config = dict(
    n_layer=12,
    d_model=256,
    n_head=4,
    n_kv_head=4,
    head_dim=64,
    d_mlp=1024,
    vocab_size=8192,
    activation='squared_relu',
    norm='rmsnorm',
    norm_place='pre',
    norm_eps=1e-06,
    positions='rope',
    rope_base=1020.0,
    rope_fraction=0.5,
    qk_norm=True,
    attn_scale=0.172,
    bias='none',
    tie_embeddings=False,
    parallel_block=False,
    extras=['some layers without attention', 'local attention windows', 'exclusive self-attention', 'normalized values'],
    init='normal',
    init_std_qkv=0.0212,
    init_std_o=0.0,
    init_std_up=0.0212,
    init_std_down=0.0,
    optimizer='muon_variant',
    lr=0.00286,
    lr_mult_down=0.7,
    beta1=0.93,
    lr_head=0.00737,
    grad_clip=2.0,
    warmup_steps=0,
    schedule='wsd',
    decay_fraction=0.694,
    decay_shape='pow',
    final_lr_fraction=0.0,
    batch_tokens=[65536, 131072, 262144],
    seq_len=512,
    doc_mask=True,
    z_loss=0.001,
    train_tokens=760000000,
    steps=5440,
    dataset='wikipedia_en',
)
Each number is 128 + 32 x the weight over the matrix's rms, rounded and kept within 0 to 255. Layers, rows and columns count from 0.

# layer 9 attention output, 256x256, rms 0.131, rows 214-255, columns 0-31
[[ 95 136 126 177 129 139 100 127 187  83 153 107 167 122 164  76 141  86 119 114 169 186  41 130 146 161 127 100 109 135 154  75]
 [193 134 139 123 111  86 150 146  80 185 133 171 146 134  83 139  94  70 152 136 141 100 181 174 127 163 131 105  81  90 100 125]
 [144 122  69 134 137 127 105 108  91 121 165 103 148 154  69 137 133 154 124 137 145 119 129 137 138  96 104 140  85 119 105 123]
 [145  82 112 137  98 126 136 129 120 141 125 158 154 129 180 123  86  67 146 122 171 142 131 114 120 133 133 129 114 104 113 101]
 [157 137 208 101 148 120  77  93 172 102 133 117 154  83 111 135 111 111 119 121 109 121  84 188 161 144  79 150 111 172 114 130]
 [116 147 167 133 147 135  82  98 170 140 102  59 121 133 150 108 132 133 133 115 153 124 116 122 152 147 120  95 128 148 154  95]
 [136 132 158  96 141  95  72 196 125 168 114 149 138  98 138  73 174 126 131 138 114 152 125 162 112 150 163 134  99 139 141 162]
 [153 145  92 122 148 129  93 126 189 159 183 103 102 170  94 110 132 130  97 125 131 140 128 156 175 167  88 104 103 141  79 136]
 [ 46 156 126 166 130  90 124 145 142 177  98 127  90  41 192 200 144  96 121 107  62 105 142  75 113 139 142 108 116 134 152 139]
 [142 173 120 187 124 154  83 118 131  92 149 167 156  97 107 108  69 109 111  94  90  76  91 144 115 151 136 176  63  96 133 128]
 [129 197 117 182 150  84 133 127 166 102 172  97 135 117  69 150 129 156 172 117 157 118 151 104 130 101 105 117 129 108 138 118]
 [ 81 145  79 162  85 133 120 130  93 151 102  98 136 141 160 104 123 160 116 178 153 137 139  74 128 133 133 104  96 127 147  98]
 [173 119 123 119 149 212 136 110 146 154 141  52 165 172 126 158 125 124 127 197 111 110  79 193 134 145 142 147 145 182 110  86]
 [161 163 154 116 186  90  84 121 140 151 149 107 138 168 176 131 155 117 131  62 106 126 141 129 156 171  89  97 161 168 103 178]
 [ 54  98 101 202 158  82 152 144 102 175 121 106 111  77 180 123 177 179  93 180 185 117 113 182 142 193 102  84 109  97 135 115]
 [126  93 131  52 158  66  60  85 112 108 130 105 144 161 127 148 142 122 127  85 133 104 163 115 100 123 122 115  42 135 135 118]
 [140 135 132 112 165  96 111 199 119 101 118 167 179 126 106 135 155 115 186  78 115  98 132 141 107 131 138 103 137  63 117  87]
 [172 125 189 178 139 149 100 109 117 114 115  50 146 154 147 142 150 141 132  98 138 110  84  98 134 134 133 154 126 193 129 114]
 [ 79 107 139 104 148 100 164  93  87 125 112  78  80 109 143 109 118 145  97 103 109 116 102 140 151 133 126 105  89  77 124 135]
 [ 79 148 130 145 138 175  90  85 102 122 126 181 163 147  71 183 142 158 109 189 105  51 184 109 133 106 168 151 103 153  71 190]
 [141 154 164  93 174 109 142  79  94 107  99 112 160 173  63 142 169  64 163 205 126 108  60 100  91 157 112 168 140 123 107 113]
 [146 169 162  85 109 170 146 142 145 122  91 135 128  70 141 162 146  83 129 141  85 110 137 137 102 109 135  99 127 120 105 163]
 [ 87 161 129 177  79 112 112 147 135 112 155 131 142 192 178 122 135 119 105 161 101 103 131 136 205 100 165 168 111 155 167 113]
 [110 151  75 131 116 141 138 159  63 140 122 138 158 112 153 105 162 114 159 172 187 101 116 150 175 169 102 145 164 125 193 134]
 [ 63  87 124 122  75 225 151  89  91 141 137 113  86 118  79 122 127 113 156  65 104  98  92 121  88 113 154 197 120 147  74 160]
 [167  48 189 159 147 125 180 123 117 153 108  78 178 172  81 140  77 163 149 136  74 107 211  96  47 125  70 165 121  78 160 105]
 [129  96 122 131 124 150 110  65 124  92 124 137 187 161 108 101 162 156 161 139 126 144 161 154 118 170 196 132 160 142  57 131]
 [128 178 127 116  98 119 121 176 144 100 116 160 115 172  97 137 126  88  75 179 112 126 100  40 122 124 139 114 136 138 124 145]
 [168 131 161 131 175 155 100 173 161 125  90 208 135  90 178 149  81 138  64 111 124 104 200 150 158 157 125 110 178  91  74 125]
 [141  88 140 146 107 176 160 158 210 186 116 131 136 158  93 135 160  90 154 125 159 107 144  96  97 126 105 112 118 193 181 182]
 [166 146  79  84 119 104 153 108 204  88 118 154 159  38  97 103 200 106 164  73 109 143 174 140 147 153 160  99 100 117 194 160]
 [151  99  90 116 139  98 187  75 176 162 147  88 154 165 123 110  85 109 164 121 142 112 160 111  92 161  96 142  71 159 110 114]
 [ 99 125 160 115 145 145  58 167 170 139 142 111 141  80  81 187 126 131  78 121  73  76 137 130 153  76 133 136 154 107 151  57]
 [ 95 158 152 172 109 103 118  36 142 125 110 129  63 150 211 127 135 107  83 186 150  86 148 183 102 136 107  98 110 161 132 119]
 [128 161  99 151 120 124  80 124 137  96 157 165 161 146 185 179  87  94 128 127 122 148 151 101 103 110 140 109 131  98 116 125]
 [164 169 164  93 125 112 107 155 152 140 135 138 153 104 147 168 113  89 148 183 151 138 150 133 106  68 124  99 152 172 105  94]
 [ 87 168 149  25 136 145 126  84 175 102  95 158 149 115 138 162 161 144  84 163 107 123  87  78 155 109 142 224 123 146 117 210]
 [118  98 166 221 186  76  96 165 172 125 159 117  66 106  77 139 161 159 131  79 180 144 123  58 133  85 136 125  80 100  83 104]
 [ 68 143 145 129 101  94 134 188 172 118  92  70  94 119  58 150 133 172  98  81 103 139 105 106 147 155  90 186 122 116 101 240]
 [ 89 139 106 149 123 131 150  98  70 138 118 119 131 148 137  59 102 135 142 101 123 146 100 152 140 203 102 112 146 109 102 147]
 [182 137  76 160 129  44 134 178  67 105 118 158 121 162 144  67 105 127 152 125  95  99 135 149 132 112 190 134 152  86 137  98]
 [113 164 152 148 102  91 122 151 119 127 143 160 100 118 137  79 173 142 159 119 123 116  84  96 149  89 115  87 166 148 162 127]]